Part of a small language model's weights.
Size: 9 layers, width 256, MLP 1024 tanh GELU.
Architecture: LayerNorm before each block, biases.
Training: a variant of Adam for these matrices, 209M tokens, 7013 steps.
Each number is 50 + 15 x the weight over its row's rms, rounded and kept within 0 to 99. Layers, rows and columns count from 0. The size before them is the row's rms in percent of the matrix's.

# up: layer 2 MLP up, 1024x256, rms 0.053, rows 791-817, columns 128-255
# down: layer 2 MLP down (transposed), 1024x256, rms 0.0394, rows 791-817, columns 128-255
up791 086:52 55 46 34 53 35 44 48 43 45 57 47 52 67 42 32 42 86 34 63 37 56 44 47 62 76 41 18 63 45 63 17 51 74 16 81 38 44 34 48 44 46 26 52 49 36 45 06 59 53 55 32 43 53 52 60 47 32 43 19 54 64 80 48 52 52 78 50 55 30 57 66 39 60 25 46 65 65 76 59 45 39 50 36 47 27 40 56 51 41 54 63 29 59 38 93 53 45 33 53 10 50 17 41 50 60 26 32 46 83 54 50 45 55 41 32 46 56 64 35 35 57 46 22 51 71 50 35
down791 086:53 62 66 45 56 20 45 52 31 44 40 51 50 67 52 65 65 45 57 50 60 24 45 42 24 44 53 47 42 51 63 54 41 67 44 48 45 49 63 47 43 52 39 48 64 57 47 29 75 49 37 34 69 44 89 42 51 64 37 65 53 65 36 55 55 87 07 60 70 50 56 47 21 29 39 42 69 19 72 43 49 30 32 40 71 53 46 30 73 45 51 57 42 45 49 45 00 43 71 57 36 49 35 57 41 38 15 44 36 41 49 60 41 67 55 75 56 39 57 60 32 54 75 60 27 38 45 52
up792 089:19 42 47 55 44 45 58 16 38 46 52 45 58 40 73 61 31 47 30 42 34 56 30 54 55 66 42 75 89 31 38 59 50 65 37 55 50 62 55 43 68 57 19 31 28 42 60 56 50 41 62 55 43 59 45 73 14 44 65 61 50 60 58 71 50 63 44 75 48 29 69 49 76 49 53 55 42 56 72 75 54 72 58 48 68 30 47 75 33 82 63 66 09 36 46 60 48 39 66 46 73 67 48 41 52 33 44 81 28 53 42 62 56 24 44 67 73 65 33 43 62 37 59 59 56 31 48 55
down792 081:68 40 54 28 51 55 42 11 35 62 64 44 55 24 58 45 34 28 70 41 82 65 57 21 19 46 78 56 83 52 51 15 41 58 59 15 42 25 41 46 47 54 74 44 51 54 32 53 65 60 62 70 59 56 39 50 29 66 54 38 52 47 68 47 71 63 52 43 41 61 50 50 49 48 42 29 88 51 48 45 52 55 41 59 46 49 57 60 58 58 51 41 41 64 33 76 36 46 57 49 29 66 58 62 62 34 51 39 45 31 28 43 74 46 49 65 42 78 47 42 54 54 29 75 52 90 56 71
up793 116:37 50 62 47 54 45 31 47 46 59 59 32 45 58 55 60 24 42 39 54 54 35 48 61 44 52 43 56 69 68 45 68 58 67 45 93 31 42 40 50 35 69 48 31 32 53 36 27 41 33 54 41 67 59 62 45 34 59 29 80 66 59 40 55 33 43 54 74 44 33 61 37 66 83 77 37 52 34 18 82 73 62 35 65 56 30 50 48 46 50 59 70 46 41 69 43 55 52 50 56 53 43 27 37 58 40 57 59 59 51 52 66 62 50 24 51 59 43 19 61 70 28 78 52 12 34 61 55
down793 107:34 62 42 52 42 26 22 99 49 51 56 67 53 34 60 62 52 57 16 35 60 33 60 53 49 58 40 67 64 73 25 63 42 26 46 33 40 56 60 29 42 63 61 62 66 35 53 50 65 44 47 62 50 57 55 42 66 32 51 61 60 31 58 47 22 61 47 47 51 49 30 56 50 35 42 44 46 39 45 48 49 94 45 39 72 51 56 73 30 64 85 42 48 45 52 25 60 21 34 37 49 44 57 44 48 68 53 54 45 27 54 36 35 72 29 64 37 47 47 41 52 40 58 39 56 51 15 62
up794 104:34 52 48 52 61 58 39 32 56 71 59 47 43 47 62 42 14 79 59 53 33 38 27 46 46 74 37 49 68 71 53 51 51 68 57 69 49 52 41 41 48 61 47 31 26 42 29 32 43 40 64 56 73 55 55 73 26 68 31 64 68 60 41 60 26 52 51 74 14 39 47 26 78 74 38 48 41 55 38 77 48 53 50 59 79 30 56 51 50 48 32 60 54 17 47 47 59 49 60 60 54 40 38 36 52 52 75 54 40 53 70 67 63 16 10 57 75 49 33 72 52 37 63 49 33 54 41 54
down794 072:40 50 57 72 18 41 72 48 42 41 51 75 65 30 32 58 59 51 57 44 55 51 49 40 55 48 62 33 33 94 48 68 32 51 59 33 52 42 61 48 55 53 54 63 45 37 22 48 63 68 42 36 55 67 50 76 38 52 56 54 33 99 61 50 52 57 44 75 19 68 33 54 42 56 62 52 38 43 60 45 50 23 45 57 50 43 58 67 73 57 65 63 35 46 58 29 39 26 48 51 68 44 35 25 59 38 50 60 48 66 63 59 16 32 30 35 11 55 71 70 59 66 51 42 73 43 71 40
up795 092:07 39 59 39 48 51 39 28 70 62 42 45 50 51 34 62 35 38 53 36 36 41 16 62 48 65 47 79 70 63 40 73 61 68 59 58 45 41 35 35 32 79 67 18 40 45 44 63 56 36 58 31 44 54 37 63 31 62 77 54 65 63 64 60 11 68 67 60 43 46 46 50 89 52 77 31 42 29 41 47 80 57 57 48 64 53 56 59 34 48 52 57 31 62 53 70 57 68 35 80 48 64 30 27 46 46 56 56 40 65 74 63 61 33 30 63 55 49 22 63 46 46 67 47 31 39 53 47
down795 094:70 58 51 49 64 53 60 82 33 38 31 52 26 75 47 59 53 54 52 50 44 41 54 57 42 40 39 50 68 32 67 59 68 61 83 48 35 33 56 73 53 52 73 50 76 44 53 46 54 21 32 36 67 00 63 52 51 62 54 41 50 58 60 36 57 43 62 45 82 73 49 57 58 31 53 59 33 50 40 68 54 40 67 41 57 84 47 71 25 62 50 66 38 34 55 45 60 73 52 62 44 48 44 51 61 48 63 74 48 07 47 51 59 23 34 39 52 32 39 34 52 29 48 48 42 64 49 29
up796 074:45 78 59 67 60 39 46 26 37 60 63 43 37 47 70 36 62 53 52 68 11 30 45 66 49 55 55 64 67 66 32 31 41 91 25 72 43 56 30 45 70 51 45 43 51 46 07 33 40 41 52 64 52 59 19 62 41 37 15 68 40 72 38 35 43 40 45 46 30 53 38 38 33 51 59 59 48 44 49 63 66 55 56 57 96 61 53 59 57 43 23 60 53 45 64 44 52 52 43 77 50 10 39 56 59 49 55 53 19 66 43 48 60 65 66 65 33 24 64 56 57 54 52 79 51 38 84 49
down796 087:39 57 26 48 48 44 54 57 08 53 60 58 53 23 67 44 59 40 36 60 74 54 39 63 39 35 79 54 46 42 49 48 57 50 34 28 42 40 55 36 36 45 50 49 26 48 64 48 56 35 14 31 33 51 41 47 48 76 44 69 60 56 56 32 78 41 52 50 47 43 60 40 79 46 46 62 55 61 70 58 74 50 52 53 41 49 79 48 86 85 54 28 52 32 51 35 58 54 56 59 30 53 38 51 56 42 65 65 48 29 30 40 06 52 87 53 22 54 29 51 65 42 33 17 52 63 43 24
up797 102:41 33 49 36 76 46 50 41 62 48 43 25 54 52 41 38 24 49 65 36 45 22 36 69 63 60 56 70 58 58 48 74 74 75 46 66 22 22 53 45 23 54 39 52 36 15 34 32 55 37 63 27 65 59 49 50 58 55 49 53 53 74 54 52 20 56 54 61 44 46 68 47 59 70 45 43 43 46 28 59 63 59 32 67 58 49 71 57 36 34 33 57 34 47 56 54 37 55 30 62 33 37 32 38 62 55 42 64 58 57 71 79 59 35 41 52 69 46 38 67 51 29 68 79 32 12 63 40
down797 109:56 36 40 32 58 56 74 30 58 50 45 34 49 44 59 37 58 48 71 39 42 42 47 57 42 81 59 18 37 72 78 45 78 49 48 67 34 33 60 45 23 31 52 45 56 61 27 38 52 45 62 42 74 38 60 41 69 66 60 39 51 72 50 72 43 59 67 44 71 63 62 58 45 63 52 30 43 56 20 47 67 45 50 65 56 56 77 69 48 38 25 90 48 28 53 48 35 62 63 66 26 57 33 44 34 51 64 51 80 30 49 64 29 16 39 55 48 45 57 47 48 58 51 69 05 40 35 45
up798 115:30 53 50 42 65 56 57 44 70 32 47 46 48 62 48 42 48 85 49 58 08 57 46 51 40 64 30 37 64 37 38 46 62 47 34 44 46 35 68 60 52 39 30 28 59 31 60 36 40 57 48 25 46 48 26 65 43 52 65 14 39 41 67 50 44 46 50 58 48 43 72 39 45 46 52 24 60 70 59 76 63 52 59 65 40 38 58 67 42 42 51 26 35 46 50 64 54 48 49 48 60 50 47 61 59 60 49 81 75 41 54 64 83 17 50 65 55 38 59 57 61 44 49 20 66 45 27 41
down798 126:47 55 54 60 32 53 55 43 60 64 36 31 84 60 45 44 53 42 70 42 91 41 44 36 47 37 59 63 30 55 52 60 76 73 25 40 35 48 44 58 49 59 54 74 52 51 42 58 00 34 58 36 69 48 44 41 56 59 47 60 51 43 64 47 48 16 28 32 44 51 12 48 36 50 39 64 49 71 26 52 30 54 40 54 53 43 53 54 51 82 64 53 65 56 60 32 53 51 54 70 29 40 62 46 29 59 32 42 57 23 50 41 80 36 70 55 29 34 36 59 43 48 57 64 67 46 38 52
up799 099:47 26 41 58 56 45 49 39 60 47 50 48 65 73 41 44 44 41 36 28 42 48 39 39 64 54 21 58 88 63 67 57 55 58 61 55 54 26 38 55 38 43 47 44 36 32 37 28 46 52 55 28 41 48 45 45 48 60 46 48 55 49 77 57 30 56 80 68 65 55 69 55 39 68 31 48 61 46 50 60 49 58 39 36 63 30 63 53 47 51 51 69 47 37 65 72 28 47 19 32 59 57 13 22 69 55 87 46 36 53 50 67 58 35 50 43 51 57 42 48 55 16 46 58 42 44 46 63
down799 119:54 72 46 58 41 53 42 71 48 55 55 52 40 71 51 55 49 58 56 49 21 84 65 46 69 18 69 64 34 34 33 74 33 55 47 58 88 18 60 53 52 55 51 47 50 42 53 50 26 60 61 59 69 59 73 28 49 44 17 38 36 42 41 53 36 33 45 55 45 36 73 51 38 47 53 57 48 36 66 41 41 63 14 63 40 46 38 53 43 49 49 22 42 56 53 37 38 48 59 39 31 30 40 48 72 57 43 33 17 55 44 32 33 73 69 42 65 55 59 47 70 59 40 42 33 41 49 31
up800 101:50 45 48 46 73 59 42 42 47 50 64 53 49 54 15 67 42 45 54 31 38 62 36 66 53 62 67 34 65 62 57 33 35 63 42 87 03 56 36 49 26 39 43 38 32 50 46 72 51 26 57 53 29 45 29 54 40 49 55 29 64 61 83 64 36 48 68 50 40 40 66 55 40 50 34 38 50 58 81 81 40 62 38 57 67 36 60 83 42 53 46 51 47 18 48 45 51 57 63 45 38 58 34 52 49 40 55 28 49 11 61 83 60 23 31 53 68 54 49 45 61 41 63 62 57 58 43 63
down800 128:55 33 40 80 33 52 66 54 48 58 45 76 45 46 42 76 54 25 45 43 47 59 58 50 39 66 45 67 49 83 55 57 51 53 36 66 56 27 52 39 46 22 56 39 42 36 35 43 52 62 50 31 33 67 36 29 30 33 51 34 48 48 32 48 41 66 42 67 33 46 49 48 60 68 38 46 61 27 33 44 70 67 35 85 50 38 49 56 69 52 61 70 59 35 61 49 37 29 58 35 58 33 45 32 61 32 44 50 64 50 19 65 47 25 52 44 30 53 80 49 74 62 48 42 21 65 54 55
up801 103:42 56 28 27 76 78 55 42 57 47 59 54 43 46 35 51 26 80 48 37 63 57 37 53 85 78 52 50 47 59 41 35 40 58 55 87 38 62 57 47 43 60 51 35 49 33 46 48 46 25 55 51 48 53 28 65 51 45 69 19 49 46 90 62 43 74 36 51 42 46 25 55 60 53 57 41 65 48 64 63 62 65 32 34 47 63 40 48 39 59 72 47 44 57 67 73 57 51 56 61 43 43 00 48 52 74 58 57 32 39 61 68 41 39 21 50 61 39 44 45 45 41 35 44 45 57 13 63
down801 086:61 60 59 30 57 43 48 44 30 28 57 56 40 51 40 69 57 68 46 57 43 21 57 49 39 41 51 69 20 59 44 38 38 51 59 46 52 62 59 69 60 57 59 47 68 47 67 39 52 35 55 21 25 60 59 29 56 21 87 51 76 48 26 57 82 38 50 64 40 43 32 63 36 43 45 56 45 03 56 23 64 80 52 65 56 40 28 60 26 58 67 57 33 78 46 50 66 59 45 34 57 52 45 63 43 53 45 45 50 43 60 47 43 53 73 36 30 22 42 65 30 38 34 87 49 68 52 63
up802 104:39 24 79 49 55 59 56 43 67 48 57 40 42 37 43 59 24 50 61 34 51 44 37 56 45 64 64 28 61 53 31 52 56 51 35 62 57 38 74 51 61 37 47 16 58 33 37 56 55 42 66 42 67 49 38 75 22 55 59 66 74 34 55 42 51 78 36 60 53 28 64 35 52 54 44 17 31 49 61 59 64 87 66 31 57 37 58 68 16 41 64 57 26 44 47 40 55 52 72 52 62 58 53 58 38 21 55 78 46 68 61 70 82 33 45 67 43 52 69 90 47 37 71 77 63 26 32 68
down802 102:43 65 34 69 45 40 59 34 33 59 59 34 23 10 35 49 59 54 42 53 54 47 48 21 55 66 22 63 86 41 74 54 59 41 40 41 66 59 78 52 26 32 56 36 40 80 50 30 22 53 75 44 16 44 30 64 40 37 53 33 54 56 60 51 57 62 44 78 51 38 58 44 48 42 67 37 67 35 70 59 69 60 42 54 41 27 72 50 74 56 47 39 46 67 43 41 67 59 54 53 58 41 58 59 60 48 46 63 52 62 47 39 47 21 51 54 40 31 86 37 26 64 49 31 69 73 60 41
up803 109:40 27 28 60 60 28 39 45 35 53 53 61 32 41 35 57 40 71 69 67 51 70 39 55 49 60 28 18 55 38 52 45 50 46 34 54 36 69 62 52 43 55 58 48 26 32 33 44 68 05 45 61 48 51 16 67 60 39 67 44 36 38 64 63 60 44 68 40 36 53 31 13 51 40 19 28 28 65 66 66 69 55 37 26 53 52 55 51 40 20 73 53 48 49 58 59 59 63 31 49 36 26 45 51 58 60 45 42 37 09 60 61 63 27 34 39 45 35 38 53 50 48 65 69 45 55 51 56
down803 101:57 34 20 74 63 47 36 58 57 85 30 81 45 65 61 43 50 36 41 41 37 48 57 32 53 46 45 31 35 33 55 48 44 52 58 31 49 36 53 38 37 57 49 60 51 50 71 53 43 43 36 50 51 54 49 62 59 64 35 49 75 33 41 27 38 60 58 53 73 53 60 57 64 54 39 66 36 69 48 59 57 30 25 35 51 66 38 55 11 21 46 57 22 38 71 38 25 61 44 28 77 34 66 62 36 46 36 56 32 36 37 17 47 57 43 36 31 42 55 43 42 55 67 45 38 61 36 47
up804 089:38 45 50 52 67 37 46 34 46 23 60 65 36 47 42 46 26 47 49 48 47 38 31 56 61 43 37 29 83 48 45 53 45 95 58 63 27 22 37 47 22 53 40 26 41 32 63 69 55 41 58 35 53 71 46 58 40 45 67 68 53 61 61 86 54 36 52 65 57 34 72 45 51 65 54 66 32 43 38 72 51 67 43 43 55 54 84 54 35 36 56 75 45 44 55 64 73 45 47 49 27 26 37 70 65 68 46 47 59 15 62 92 72 54 40 55 75 50 75 58 59 53 68 48 46 30 53 42
down804 086:43 30 42 48 14 57 26 50 50 59 45 57 76 44 43 46 42 57 55 41 43 49 60 48 46 40 41 31 63 56 44 71 60 64 62 49 71 17 31 43 53 67 44 83 56 62 61 29 73 49 51 35 40 53 39 55 27 54 54 44 57 40 38 16 51 47 57 27 42 62 29 62 78 33 52 46 29 36 36 75 50 49 47 31 72 51 55 61 66 50 72 55 46 47 82 38 15 61 49 75 46 59 38 31 32 50 49 53 54 41 58 54 48 29 59 67 61 44 38 59 56 44 80 75 59 35 65 70
up805 116:57 56 67 36 40 26 45 32 73 63 81 54 34 79 43 80 39 33 26 60 52 28 44 65 42 51 63 41 71 71 51 38 53 53 68 43 46 30 31 49 47 50 59 41 40 67 41 48 73 43 53 59 47 57 27 48 30 85 41 55 55 71 50 54 30 86 40 63 47 38 64 35 62 34 38 37 56 37 38 86 51 50 46 78 96 52 54 51 35 59 26 50 49 39 44 29 07 55 54 27 49 36 50 28 38 39 49 51 71 56 42 58 57 52 30 48 79 63 39 57 50 25 77 55 49 50 56 51
down805 090:49 43 58 55 50 47 59 41 70 65 68 64 51 64 18 67 58 56 40 60 45 41 63 55 64 21 12 17 24 54 48 63 68 42 65 43 48 39 31 51 40 51 42 69 66 76 60 52 83 61 69 43 60 59 44 60 35 38 53 55 60 33 63 44 72 37 26 32 74 56 52 58 42 31 67 32 65 36 71 51 61 61 39 60 32 61 39 52 46 56 26 62 56 63 61 56 37 43 48 48 63 44 50 57 29 57 59 49 62 47 45 69 30 32 62 28 52 77 45 65 63 47 45 30 81 59 40 38
up806 114:41 79 68 64 33 61 61 39 54 51 66 47 49 53 50 41 39 54 38 61 36 34 56 47 31 94 40 62 55 57 56 47 24 60 48 53 57 69 65 48 64 52 48 24 51 33 42 15 53 39 53 21 60 42 44 64 22 61 64 70 56 53 55 39 40 59 45 74 33 44 57 53 49 54 34 37 69 48 77 71 89 65 65 30 44 50 52 49 60 49 58 47 27 18 33 37 39 47 46 35 63 26 50 51 70 57 57 80 27 71 43 51 67 21 37 63 41 51 55 38 70 47 49 28 44 40 25 28
down806 099:63 75 61 61 48 46 37 54 33 48 44 21 53 54 42 45 52 34 55 56 68 46 52 56 34 29 58 54 22 69 22 66 27 65 66 56 56 44 48 40 51 41 36 50 44 34 53 54 29 73 89 54 42 49 43 21 57 27 20 54 60 42 35 55 43 54 43 63 48 57 44 54 20 46 57 36 38 40 33 47 85 38 37 25 29 53 24 56 31 54 38 65 37 63 43 60 47 48 36 58 18 48 53 63 42 51 45 26 70 64 56 49 12 67 46 30 68 36 35 51 50 75 56 76 52 61 52 61
up807 104:21 33 31 58 74 56 52 26 50 71 52 43 41 34 36 79 21 80 30 27 40 65 30 58 51 65 65 47 74 65 51 31 36 43 36 50 56 58 32 43 60 64 40 43 19 32 46 46 36 43 38 51 47 57 23 85 20 50 56 39 45 54 64 65 36 43 49 55 59 37 72 38 70 46 77 28 41 57 49 60 55 53 42 45 59 39 34 72 48 41 64 57 28 44 50 53 50 53 55 38 42 48 46 29 52 56 57 46 14 59 72 65 61 42 31 49 73 44 46 43 76 44 48 47 59 46 46 60
down807 066:67 69 16 60 77 39 67 58 70 66 35 59 47 33 67 22 64 63 70 66 52 22 41 77 54 45 60 26 25 34 61 49 18 51 32 63 66 37 39 38 42 44 56 51 59 23 74 59 62 59 56 55 68 62 36 71 31 56 24 59 37 40 28 42 67 45 62 50 79 13 76 53 18 59 52 57 83 51 72 39 68 77 53 61 48 59 25 59 70 54 30 33 52 77 50 39 43 29 57 47 57 35 46 42 39 66 65 48 32 52 43 24 35 48 66 53 45 58 64 34 76 44 48 40 49 31 31 46
up808 103:30 33 44 41 75 60 40 31 35 63 55 32 49 53 32 33 28 71 57 42 44 63 33 66 46 66 57 50 68 33 66 31 48 70 28 66 48 47 36 47 39 55 44 46 23 31 34 54 65 57 51 42 36 51 40 72 54 52 47 53 31 77 91 46 49 52 73 60 43 52 31 53 58 48 51 27 52 30 41 62 64 46 32 52 47 48 52 58 28 73 45 76 29 60 67 78 45 68 46 81 31 38 35 25 61 32 59 60 27 58 82 58 58 34 37 50 65 44 53 52 60 39 51 48 39 58 46 44
down808 099:64 81 37 37 63 43 59 76 45 50 59 19 53 76 55 57 76 67 50 36 64 39 79 33 63 59 75 62 48 78 77 44 51 51 47 56 48 40 68 48 69 43 75 76 72 75 53 33 71 61 67 33 54 23 66 37 68 42 31 52 23 64 14 41 49 41 58 52 82 59 49 29 36 46 72 45 58 45 29 52 51 41 34 74 42 61 60 47 47 58 54 80 51 46 33 50 05 42 48 43 50 52 73 48 55 42 40 35 53 68 51 34 48 78 70 45 45 57 40 63 49 49 23 38 63 45 57 46
up809 103:17 57 20 41 76 47 54 25 51 53 61 52 36 49 24 55 43 65 45 55 33 44 37 66 28 86 39 67 75 46 29 53 66 48 29 46 61 47 66 46 35 50 35 40 42 50 53 34 51 48 60 44 51 60 26 65 20 50 51 42 35 53 59 70 43 63 58 54 40 32 58 47 57 54 56 46 63 43 56 77 88 59 58 60 65 65 74 71 52 97 59 33 30 36 43 61 49 44 43 50 43 35 42 37 54 49 41 66 35 57 41 65 48 43 46 49 63 31 68 81 93 31 60 35 74 50 40 45
down809 084:45 43 59 73 62 45 57 52 75 51 51 61 48 78 54 42 38 28 48 69 37 32 60 48 62 45 43 56 34 62 48 62 35 41 58 53 43 44 64 64 49 50 53 32 56 54 62 41 83 43 45 26 40 32 60 70 79 52 73 56 50 70 76 54 53 64 48 43 56 59 35 55 55 39 43 82 73 41 45 52 49 23 58 44 54 42 29 27 65 50 15 37 33 44 37 33 50 81 75 52 21 40 70 56 36 51 51 59 44 28 43 53 55 30 50 49 36 35 31 43 38 59 35 56 42 35 69 33
up810 095:44 38 26 55 82 62 40 47 33 37 46 56 63 59 28 67 45 71 28 29 28 78 46 77 28 50 44 57 62 39 52 50 65 53 26 88 29 53 36 55 28 49 51 49 31 50 49 54 42 56 42 47 52 48 44 53 33 44 58 35 36 35 60 64 38 46 58 61 39 41 52 57 52 50 60 12 49 27 53 53 62 61 25 70 41 33 44 55 45 70 72 47 57 42 71 48 50 55 55 58 63 72 47 40 47 44 40 69 57 40 43 99 39 10 52 38 57 28 49 62 88 42 44 52 59 72 43 27
down810 096:46 39 37 60 34 61 50 50 81 27 28 67 60 49 37 56 41 29 56 18 70 37 28 42 20 43 24 53 59 54 42 76 38 51 72 27 72 36 47 47 53 50 51 40 83 51 57 46 30 53 48 37 44 55 87 38 52 50 77 53 60 37 47 51 67 47 41 84 54 35 56 57 67 56 37 43 14 52 36 43 44 44 49 43 56 22 57 65 40 71 50 23 38 59 35 33 47 51 45 86 51 41 46 31 60 43 17 43 60 65 17 50 35 23 71 66 61 34 39 47 59 35 51 75 53 52 45 25
up811 110:49 39 56 62 55 41 24 35 43 24 51 63 14 65 43 69 51 51 56 34 75 48 39 45 77 46 51 54 58 44 71 45 35 62 54 47 35 48 28 46 36 63 63 32 44 67 49 63 69 35 51 56 73 61 45 61 32 45 42 62 67 57 45 81 31 51 60 49 56 60 75 42 36 57 57 55 35 34 44 38 56 52 31 56 57 51 71 70 44 17 66 75 37 60 60 27 42 56 29 61 12 09 34 41 57 18 36 41 16 39 65 65 51 61 36 20 61 42 63 45 46 53 54 52 43 38 46 51
down811 087:33 54 40 56 61 63 41 58 18 64 66 57 46 41 23 69 46 46 73 49 58 25 52 63 48 33 85 48 12 56 54 27 39 37 60 42 73 41 65 63 46 59 71 62 52 74 52 39 48 35 28 65 31 63 58 47 71 53 47 39 43 25 58 50 73 42 43 49 27 52 47 76 38 78 32 53 28 68 56 40 49 61 52 55 64 45 60 36 47 15 49 49 18 56 52 45 36 49 50 59 80 33 41 55 49 48 55 39 19 58 55 38 15 64 38 18 40 61 41 74 48 76 49 35 49 72 41 60
up812 091:65 28 52 26 64 38 50 43 65 71 58 60 69 69 36 49 36 53 70 13 55 50 35 47 65 58 60 59 43 40 70 55 66 48 58 47 31 20 37 58 28 51 61 31 38 57 45 45 81 57 46 29 73 51 68 58 58 72 28 13 41 68 60 46 18 49 68 68 67 58 59 34 49 44 23 36 58 78 26 56 55 47 28 22 33 44 96 44 40 29 44 63 45 23 40 55 31 50 65 42 61 74 34 43 41 69 44 23 57 60 76 68 56 32 36 47 64 59 41 56 61 28 68 58 31 44 43 51
down812 112:53 73 64 52 77 70 48 35 43 32 66 43 45 41 59 39 56 28 59 60 69 36 69 54 31 52 60 76 55 46 67 73 67 74 42 77 47 61 51 47 17 49 35 55 33 74 60 64 56 58 67 10 61 40 49 32 71 57 70 82 49 45 63 68 66 44 35 35 71 67 45 35 42 41 61 40 35 57 31 59 53 46 42 45 26 49 81 52 56 63 55 52 54 59 58 31 61 54 21 55 45 49 57 63 17 45 40 60 80 16 56 34 62 39 41 49 45 17 31 47 32 54 68 38 58 29 67 57
up813 095:37 48 49 39 57 41 37 43 57 54 57 29 60 45 25 42 25 61 44 27 46 34 39 59 37 76 52 42 81 37 55 55 78 60 48 62 37 39 49 43 46 63 62 30 41 42 51 45 69 34 58 43 49 43 41 61 43 71 45 35 82 63 70 56 27 65 72 77 40 48 34 55 56 48 35 37 53 47 38 68 81 62 57 36 55 47 60 62 22 71 48 58 39 32 45 60 50 66 53 77 35 39 34 47 62 57 87 62 30 58 59 66 60 31 25 53 68 39 58 57 66 31 44 48 54 38 35 47
down813 104:75 88 65 31 60 68 73 80 60 40 32 49 57 68 53 46 67 58 62 46 48 60 61 47 49 38 68 56 43 47 54 35 49 45 37 47 42 25 30 70 46 44 69 54 71 54 75 50 33 68 45 30 63 18 65 46 66 43 36 35 33 51 45 48 44 33 36 53 63 80 60 38 24 39 48 49 58 52 22 60 28 57 51 77 36 43 41 39 42 24 29 66 55 46 45 50 23 41 53 33 43 32 39 52 64 67 53 23 73 56 43 23 65 67 40 26 53 49 54 40 50 47 20 69 71 37 74 08
up814 121:51 75 71 59 45 76 43 40 46 52 56 62 61 51 82 40 49 39 38 49 43 50 39 47 96 58 42 59 64 50 60 45 36 70 56 87 57 69 43 44 45 57 36 39 58 55 43 48 55 31 46 62 55 50 39 69 27 49 43 66 41 68 49 58 42 88 77 99 42 66 33 40 45 50 39 32 45 08 45 50 61 58 39 45 69 54 23 44 47 23 75 80 53 37 61 38 61 44 51 66 55 23 35 42 26 68 66 51 26 64 76 45 49 40 47 27 65 53 50 37 57 48 61 62 20 43 13 34
down814 095:53 33 45 26 46 62 51 66 45 47 60 50 51 52 26 68 62 59 72 67 69 40 48 31 40 40 70 54 49 61 33 52 58 59 46 61 63 30 51 58 25 52 35 44 65 15 55 39 43 18 68 24 36 49 31 32 59 35 59 56 62 39 65 69 32 59 32 53 60 56 61 57 41 52 70 73 51 57 48 47 70 59 82 42 91 30 59 21 27 49 49 59 56 50 54 40 74 65 63 56 48 64 67 66 39 55 68 56 60 45 35 47 76 49 47 48 49 19 40 35 51 58 56 55 21 47 66 41
up815 081:44 47 76 27 46 51 38 40 62 47 42 31 54 39 57 33 30 64 46 16 34 43 35 53 70 48 34 33 58 37 27 54 56 80 46 65 19 16 33 51 37 57 44 26 51 42 61 47 40 21 47 52 56 41 37 65 45 67 48 59 71 88 54 42 43 47 49 72 67 60 70 35 52 49 70 41 37 57 16 61 55 59 41 57 77 36 46 60 12 14 51 71 51 82 51 54 58 66 30 88 24 50 36 61 48 40 68 69 56 47 71 72 58 35 43 55 80 41 60 67 43 26 67 63 43 32 46 30
down815 070:71 44 41 43 50 60 58 71 77 56 34 41 49 54 48 38 74 49 68 42 52 42 54 75 37 35 42 38 24 31 81 25 34 55 44 74 38 43 40 63 37 56 59 64 70 51 29 49 54 75 24 85 64 30 26 41 56 56 48 60 63 36 44 27 55 56 28 64 27 63 40 55 54 45 88 45 23 26 60 62 21 56 71 44 52 58 42 58 39 63 61 59 45 32 61 60 77 61 30 67 76 34 34 57 61 59 65 53 62 57 51 25 68 35 45 53 39 40 75 37 44 69 33 24 41 33 76 45
up816 119:30 32 53 63 48 35 37 41 42 44 61 51 74 82 65 61 51 82 44 55 33 63 49 34 54 71 16 41 52 39 44 60 50 66 29 38 53 27 43 57 59 41 69 60 53 55 54 49 48 30 64 26 68 54 53 59 58 59 71 40 60 39 46 57 52 40 48 66 42 40 47 51 54 46 52 12 45 30 72 79 59 58 28 58 48 50 43 41 33 26 51 75 21 40 74 65 41 67 15 50 11 38 49 41 43 63 75 59 55 29 65 53 52 41 43 43 47 44 60 36 58 47 54 33 55 60 44 43
down816 123:41 28 53 72 45 66 47 49 41 47 45 36 64 80 77 57 67 85 69 66 54 66 58 43 57 40 28 56 46 14 44 54 77 66 52 41 43 50 70 42 75 42 68 60 62 52 50 40 59 67 51 31 58 43 41 63 52 46 58 29 60 23 41 65 48 50 41 65 52 43 69 26 40 36 48 34 42 48 65 62 52 64 37 39 59 47 52 37 44 23 62 50 25 45 51 44 44 66 32 34 30 46 71 38 46 32 52 43 61 54 64 21 47 60 45 41 52 42 51 48 65 43 37 42 82 71 21 39
up817 107:38 46 39 51 53 35 42 35 45 28 57 39 32 69 25 68 19 71 28 55 46 71 45 55 67 62 13 28 75 37 45 47 54 73 20 67 37 44 38 48 43 47 51 63 19 34 53 49 62 50 39 48 59 57 32 58 42 46 51 41 43 64 70 60 50 46 74 58 40 36 44 49 41 46 50 33 41 35 34 65 64 59 37 74 44 65 41 45 40 56 80 55 36 56 55 80 47 58 34 57 22 35 42 45 45 57 56 63 46 37 71 90 53 39 49 31 73 42 58 55 61 23 76 44 47 63 53 43
down817 114:61 36 68 63 56 55 39 74 59 66 54 62 74 84 34 66 25 58 61 23 31 59 52 28 36 48 53 59 41 47 51 32 43 58 89 37 54 39 21 63 41 17 62 76 64 55 52 41 42 82 45 43 79 56 36 51 45 62 52 44 36 42 33 24 55 43 32 42 59 49 47 39 70 52 61 40 63 51 31 50 43 42 40 37 47 24 26 36 51 24 42 33 66 79 63 45 42 49 49 45 63 63 52 54 60 49 57 43 63 25 55 62 48 46 53 46 40 25 41 67 33 57 48 47 62 58 57 52